{
  "num_hidden_layers": 9,
  "hidden_size": 64,
  "hidden_act": "gelu",
  "norm_place": "pre",
  "attn_scale": 0.177,
  "tie_word_embeddings": true,
  "parallel_block": false,
  "init": "uniform",
  "optimizer": "muon_variant",
  "learning_rate": 0.00311,
  "lr_head": 0.0125,
  "warmup_steps": 200,
  "batch_tokens": 16384,
  "train_tokens": 115300000,
  "dataset": "wikipedia_en"
}
Each number is 200 + 40 x the weight over its row's rms, rounded and kept within 0 to 999. Layers, rows and columns count from 0. The size before them is the row's rms in percent of the matrix's.

# down: layer 3 MLP down (transposed), 256x64, rms 0.131, rows 73-97, columns 0-63
# up: layer 3 MLP up, 256x64, rms 0.145, rows 74-97, columns 0-63
down73,090,159,283,176,207,170,183,187,186,245,157,181,204,257,256,230,277,233,236,201,209,219,226,206,267,204,236,171,216,236,215,159,199,224,224,217,223,177,213,231,265,130,200,212,222,239,234,147,163,232,210,184,205,144,132,247,197,221,169,232,217,202,349,175,143
up74,095,192,242,178,302,240,229,212,198,179,200,208,216,130,189,232,224,214,184,136,179,125,153,249,169,230,148,149,225,226,200,204,201,168,194,307,181,184,266,195,187,243,204,263,147,174,165,137,214,209,244,148,163,183,146,240,201,159,247,266,251,216,218,232,194
down74,093,231,291,241,141,199,198,204,175,157,249,222,153,209,216,153,230,188,115,252,265,273,163,223,157,273,279,195,234,139,170,185,199,169,173,154,177,154,192,155,179,241,290,222,196,172,245,272,203,198,229,242,199,178,227,206,211,239,178,173,238,188,199,195,221
up75,085,193,248,248,212,203,247,248,205,83,208,215,244,186,229,222,163,226,238,172,200,218,210,242,204,185,128,167,178,142,187,236,195,251,311,227,159,169,134,251,132,239,194,234,143,214,181,164,162,232,164,200,215,213,139,274,235,199,171,241,223,184,226,182,230
down75,098,289,102,263,224,191,115,156,184,207,159,273,162,157,190,181,235,204,208,187,201,193,224,186,204,173,263,221,140,232,223,137,178,200,207,193,190,270,207,195,167,94,231,195,232,172,261,199,212,128,196,187,168,134,174,151,182,234,180,204,234,190,209,209,242
up76,079,262,240,173,253,185,259,252,174,250,164,254,178,214,286,139,205,252,144,205,129,185,226,255,243,203,251,213,222,207,154,206,138,204,171,257,161,180,294,257,183,171,210,206,234,209,257,200,215,201,171,224,188,177,124,222,237,211,180,132,190,199,154,218,193
down76,096,159,269,211,200,145,243,168,150,202,188,92,245,153,171,241,220,173,183,190,263,208,149,114,157,208,187,145,169,219,221,184,255,221,206,131,167,239,205,161,222,235,175,180,185,251,210,192,252,197,259,203,205,220,264,158,154,113,189,236,193,156,184,231,238
up77,093,195,189,126,211,194,236,270,172,288,199,241,206,221,283,161,211,167,257,223,182,205,195,231,280,207,142,104,177,190,188,236,145,207,217,153,158,198,246,233,184,248,207,199,177,258,167,178,219,219,208,237,170,178,255,135,187,173,180,293,250,241,188,188,197
down77,096,144,174,310,231,196,115,208,257,197,218,144,279,128,201,191,297,170,173,229,188,197,218,187,177,170,190,259,243,239,179,201,227,118,178,251,273,216,166,199,191,197,171,178,201,206,237,168,217,222,139,205,231,173,211,245,198,262,193,157,201,154,173,201,224
up78,103,232,225,231,198,196,152,226,165,161,205,186,215,166,178,155,253,140,231,197,226,172,208,135,170,192,99,245,161,169,197,248,259,270,116,288,152,193,161,152,192,194,187,244,190,187,194,184,226,250,200,176,208,245,209,165,159,159,289,219,246,156,229,223,248
down78,109,191,225,297,186,148,240,196,219,186,195,158,202,176,199,187,177,244,165,150,185,208,147,126,222,162,189,239,265,249,148,71,166,215,205,182,248,192,249,172,221,258,210,234,226,181,192,150,262,109,234,151,176,155,240,196,238,200,247,225,207,208,189,201,218
up79,096,240,189,247,200,207,227,182,195,174,225,203,257,214,229,169,264,181,249,171,208,171,170,119,187,191,206,220,210,170,204,85,208,228,219,267,157,166,175,168,156,213,194,167,191,137,227,151,260,241,168,143,233,203,173,173,210,73,199,212,229,260,218,136,160
down79,113,253,168,156,159,143,207,240,165,219,270,144,214,201,182,218,205,140,228,149,230,209,207,218,177,202,217,200,280,114,204,236,172,171,184,185,144,187,171,182,196,233,243,186,218,228,274,230,268,153,150,250,193,293,187,267,175,208,170,131,238,247,189,251,214
up80,087,120,129,216,212,204,227,193,250,212,175,167,209,218,143,141,174,218,148,169,184,192,159,135,214,120,212,164,279,202,167,141,196,166,143,184,214,227,274,109,194,204,201,219,138,209,180,208,241,234,192,195,206,295,167,234,158,165,175,233,219,210,214,133,179
down80,093,147,261,173,182,104,146,237,219,144,233,215,217,262,155,197,118,185,207,203,232,142,168,159,201,145,217,145,155,230,169,204,196,230,239,189,210,167,273,150,175,185,179,239,179,182,225,258,184,270,237,236,186,212,210,206,240,218,289,174,246,164,227,152,158
up81,085,210,223,246,155,190,164,191,149,294,176,159,230,229,241,196,194,291,247,233,185,264,213,205,181,148,189,233,212,218,210,175,223,200,179,266,104,147,226,214,242,282,244,153,185,218,227,128,219,167,212,193,200,235,177,119,215,190,193,178,250,267,157,184,182
down81,084,136,174,185,109,285,122,232,258,229,153,285,196,207,215,205,239,205,188,248,180,182,211,195,248,195,248,195,236,240,205,222,163,246,211,120,199,251,208,226,137,147,166,265,205,241,201,231,180,181,182,125,167,195,244,222,152,247,213,204,205,143,215,162,194
up82,079,243,181,132,213,182,196,238,237,173,237,190,205,260,193,211,182,179,222,215,251,248,239,248,176,238,231,205,208,240,204,216,114,167,254,173,131,117,257,170,196,225,173,232,199,159,105,154,297,204,222,204,146,233,184,233,174,249,199,213,169,223,181,118,233
down82,084,129,216,311,185,245,186,129,219,210,231,199,200,168,183,162,208,266,162,180,147,216,170,188,188,283,215,206,202,136,222,206,168,153,257,255,227,208,205,189,187,211,216,188,160,251,226,209,263,191,245,189,225,213,243,168,218,154,182,168,180,129,305,259,227
up83,105,172,136,213,215,209,205,220,198,231,172,298,162,167,218,175,194,174,226,244,166,276,203,223,229,142,179,215,200,139,203,235,102,236,202,228,225,213,136,242,235,208,150,188,170,244,129,112,170,200,195,229,149,170,248,175,148,169,228,162,241,276,209,211,241
down83,082,201,170,245,139,200,134,190,258,232,216,191,231,200,197,142,199,251,218,160,154,211,187,284,220,254,175,142,222,257,182,201,215,223,200,239,195,144,212,202,209,64,203,143,186,221,174,246,218,292,230,172,222,268,159,177,200,162,150,239,183,201,175,226,163
up84,120,221,138,161,247,161,209,168,236,216,263,148,158,206,217,117,232,207,191,194,186,207,184,258,159,238,204,234,210,190,171,234,202,302,205,181,195,166,194,156,151,189,259,210,180,257,172,303,212,216,153,275,161,227,232,187,210,241,208,204,270,117,190,191,152
down84,120,265,198,193,235,194,246,227,182,168,171,199,166,266,193,262,189,163,179,211,213,118,237,185,262,227,176,177,222,219,261,167,196,229,266,161,249,255,158,151,238,163,160,217,148,267,171,215,251,234,222,286,225,240,256,161,175,181,262,225,187,198,274,167,218
up85,103,140,149,220,125,279,157,209,216,249,180,154,181,177,230,215,183,237,234,169,193,164,122,205,223,132,207,223,125,177,265,235,179,258,152,280,169,244,220,197,171,250,205,209,184,180,204,254,240,192,216,298,177,182,211,160,193,238,224,194,200,191,219,283,202
down85,095,238,209,154,192,213,135,189,116,163,158,162,280,187,199,171,196,164,157,217,281,172,175,151,177,117,215,283,184,248,150,227,192,233,241,155,169,222,218,171,163,241,244,199,209,202,164,137,126,163,243,171,228,181,162,185,185,258,180,159,257,214,242,205,207
up86,122,194,186,164,228,229,269,208,216,216,151,208,126,236,165,179,227,174,115,194,162,196,204,252,225,224,224,164,193,200,175,288,232,229,227,160,226,174,268,191,182,240,183,132,177,105,219,201,179,207,184,269,185,236,157,172,221,221,234,114,193,242,209,303,184
down86,114,189,137,191,271,179,157,162,163,160,226,140,235,212,102,167,163,235,156,193,243,203,188,214,157,200,219,269,152,141,172,172,170,218,114,209,244,162,117,199,154,236,202,260,188,255,261,257,237,201,205,237,203,199,240,241,221,164,214,156,228,226,203,173,230
up87,123,176,236,197,203,187,93,196,192,212,236,187,188,194,250,265,228,203,221,208,250,186,183,233,176,172,155,255,174,209,208,149,255,187,240,298,159,110,265,164,191,212,215,211,193,142,242,188,277,168,202,188,213,221,164,133,173,240,264,152,211,249,205,267,188
down87,106,233,185,198,247,120,229,195,220,200,246,193,165,168,218,200,176,254,221,165,259,212,114,141,227,176,182,201,216,169,202,108,178,273,230,174,199,205,175,177,141,214,247,246,96,150,212,257,255,191,209,117,225,207,185,248,201,229,205,186,223,259,253,212,174
up88,104,219,274,136,219,238,227,252,202,258,167,230,196,192,159,170,227,254,311,204,252,293,219,167,204,172,215,235,272,225,239,239,185,201,195,189,179,209,169,108,146,137,168,200,195,203,159,241,242,165,183,193,265,213,272,241,174,180,186,182,168,191,183,211,216
down88,102,184,212,130,173,141,260,245,157,149,190,201,199,154,147,182,181,222,186,254,196,187,232,152,138,149,259,237,211,241,207,222,178,168,217,179,102,254,195,187,218,204,222,212,169,119,115,275,211,178,229,205,280,185,256,228,182,236,190,181,261,184,160,204,181
up89,104,186,148,131,232,205,259,178,217,262,205,135,129,170,178,206,230,153,144,203,187,159,172,176,137,242,182,185,304,176,206,189,139,223,221,267,131,209,152,171,273,176,206,239,209,167,238,170,240,174,196,158,219,211,130,134,171,161,179,167,192,193,219,184,165
down89,104,251,225,178,237,196,178,216,276,150,211,224,232,324,213,243,189,173,229,265,152,193,185,137,210,182,206,188,211,258,238,174,274,228,245,198,282,245,215,184,182,155,198,143,208,196,131,177,203,225,218,218,229,157,153,159,300,242,202,237,223,191,195,207,206
up90,083,179,226,207,177,198,133,226,113,226,198,186,298,179,238,258,195,274,203,163,277,254,169,170,247,216,261,218,218,185,215,215,263,191,150,230,229,135,166,203,189,273,179,176,232,192,275,157,124,193,175,188,193,206,166,189,164,176,172,178,229,166,268,186,174
down90,088,194,183,150,147,174,209,262,145,143,165,172,171,207,181,112,146,176,149,269,232,267,213,221,181,226,293,218,214,190,172,178,167,162,198,198,113,265,208,201,212,239,204,195,226,217,176,216,229,256,270,260,147,189,232,199,172,259,249,206,187,223,183,249,244
up91,107,204,199,167,196,176,138,181,170,251,183,267,280,201,304,205,239,187,134,228,202,189,128,215,207,237,159,193,189,201,196,202,173,155,210,228,206,207,121,154,208,208,180,220,183,183,133,193,231,277,166,183,169,207,249,257,161,116,169,187,170,155,169,137,266
down91,098,235,257,133,223,154,223,266,102,237,153,205,204,150,183,251,215,207,157,198,214,202,225,198,230,239,120,240,211,171,181,157,199,241,156,222,260,268,186,148,144,164,188,205,164,198,221,224,226,230,187,268,177,242,183,242,175,245,202,258,140,189,136,215,263
up92,092,97,131,208,186,227,207,232,157,232,190,178,233,260,254,186,211,228,202,229,249,177,218,209,150,110,201,246,160,157,143,126,280,232,199,240,225,114,211,211,201,143,243,209,141,152,190,179,206,186,172,230,211,246,243,209,209,199,258,188,257,202,167,181,227
down92,107,211,211,179,176,283,205,216,240,164,207,196,207,190,207,209,230,214,209,190,133,207,247,293,240,216,189,127,220,266,163,250,160,187,278,154,245,277,173,206,172,183,132,223,228,216,124,241,240,265,208,146,161,197,251,224,186,263,179,248,216,145,216,175,181
up93,101,181,290,219,233,199,194,189,227,189,272,180,231,224,238,254,278,191,183,170,96,202,221,286,171,245,132,163,210,171,197,148,270,206,226,220,188,258,212,184,215,213,169,222,214,226,151,204,192,186,131,249,168,197,173,188,183,221,205,249,98,161,226,186,167
down93,085,248,140,240,198,196,261,189,151,195,160,233,157,177,170,185,204,214,177,184,221,164,179,136,230,204,268,199,219,280,133,218,258,262,204,161,220,128,223,133,203,140,217,158,213,186,257,238,174,218,203,174,262,210,200,182,200,197,147,168,316,231,169,216,149
up94,096,241,190,205,196,208,296,258,293,228,174,212,215,237,211,230,212,221,217,204,176,224,210,224,238,233,233,180,152,182,222,273,193,222,139,261,195,193,188,212,186,211,206,182,224,192,246,200,228,172,202,160,137,184,171,279,137,144,253,263,220,278,170,89,207
down94,084,202,232,182,177,230,207,175,201,195,247,215,275,214,176,232,181,166,149,200,169,209,325,246,271,202,186,140,192,260,181,265,141,228,176,134,132,167,199,149,150,229,147,219,177,177,223,164,226,201,195,155,162,297,208,176,221,254,188,177,172,161,213,225,231
up95,109,182,223,141,243,160,195,216,183,237,175,248,232,146,262,113,195,185,242,195,185,262,159,219,243,146,137,194,165,153,212,236,146,179,179,132,203,206,212,204,161,308,224,130,194,201,203,177,209,184,288,256,188,215,244,200,188,224,161,192,139,199,140,173,171
down95,101,140,217,240,212,242,225,211,203,206,205,178,169,239,199,269,256,254,176,248,222,66,176,215,170,255,256,157,189,226,247,237,280,201,219,256,220,171,231,193,200,189,251,281,211,174,207,233,214,165,154,171,192,243,157,221,194,244,201,200,225,189,271,264,165
up96,122,202,221,189,143,233,318,236,140,174,260,223,212,211,228,215,228,171,211,264,177,196,183,189,187,142,239,172,209,230,227,210,288,259,189,179,156,254,216,146,170,227,270,140,192,162,168,187,194,159,158,279,215,160,199,203,172,160,222,229,213,196,173,188,296
down96,098,131,191,186,219,227,149,208,203,152,172,204,199,162,219,244,248,208,210,180,204,116,220,267,273,259,135,174,236,176,199,291,218,232,194,134,207,214,113,138,185,204,192,216,220,250,143,193,194,159,138,221,149,224,243,233,210,191,211,148,225,224,200,113,198
up97,097,196,184,166,185,217,229,237,196,279,180,207,240,243,261,160,229,197,228,197,207,161,145,227,218,198,124,227,237,211,161,295,182,251,219,258,261,197,160,233,142,235,118,207,143,103,216,190,205,181,176,211,179,172,233,168,235,203,168,249,168,243,120,205,171
down97,099,236,189,255,143,129,230,185,226,153,150,244,208,119,211,202,194,196,250,216,218,226,233,183,140,178,228,258,199,166,254,249,250,158,172,193,194,231,152,160,159,218,249,164,203,199,155,138,209,171,207,181,232,203,206,223,273,261,301,237,152,191,240,210,273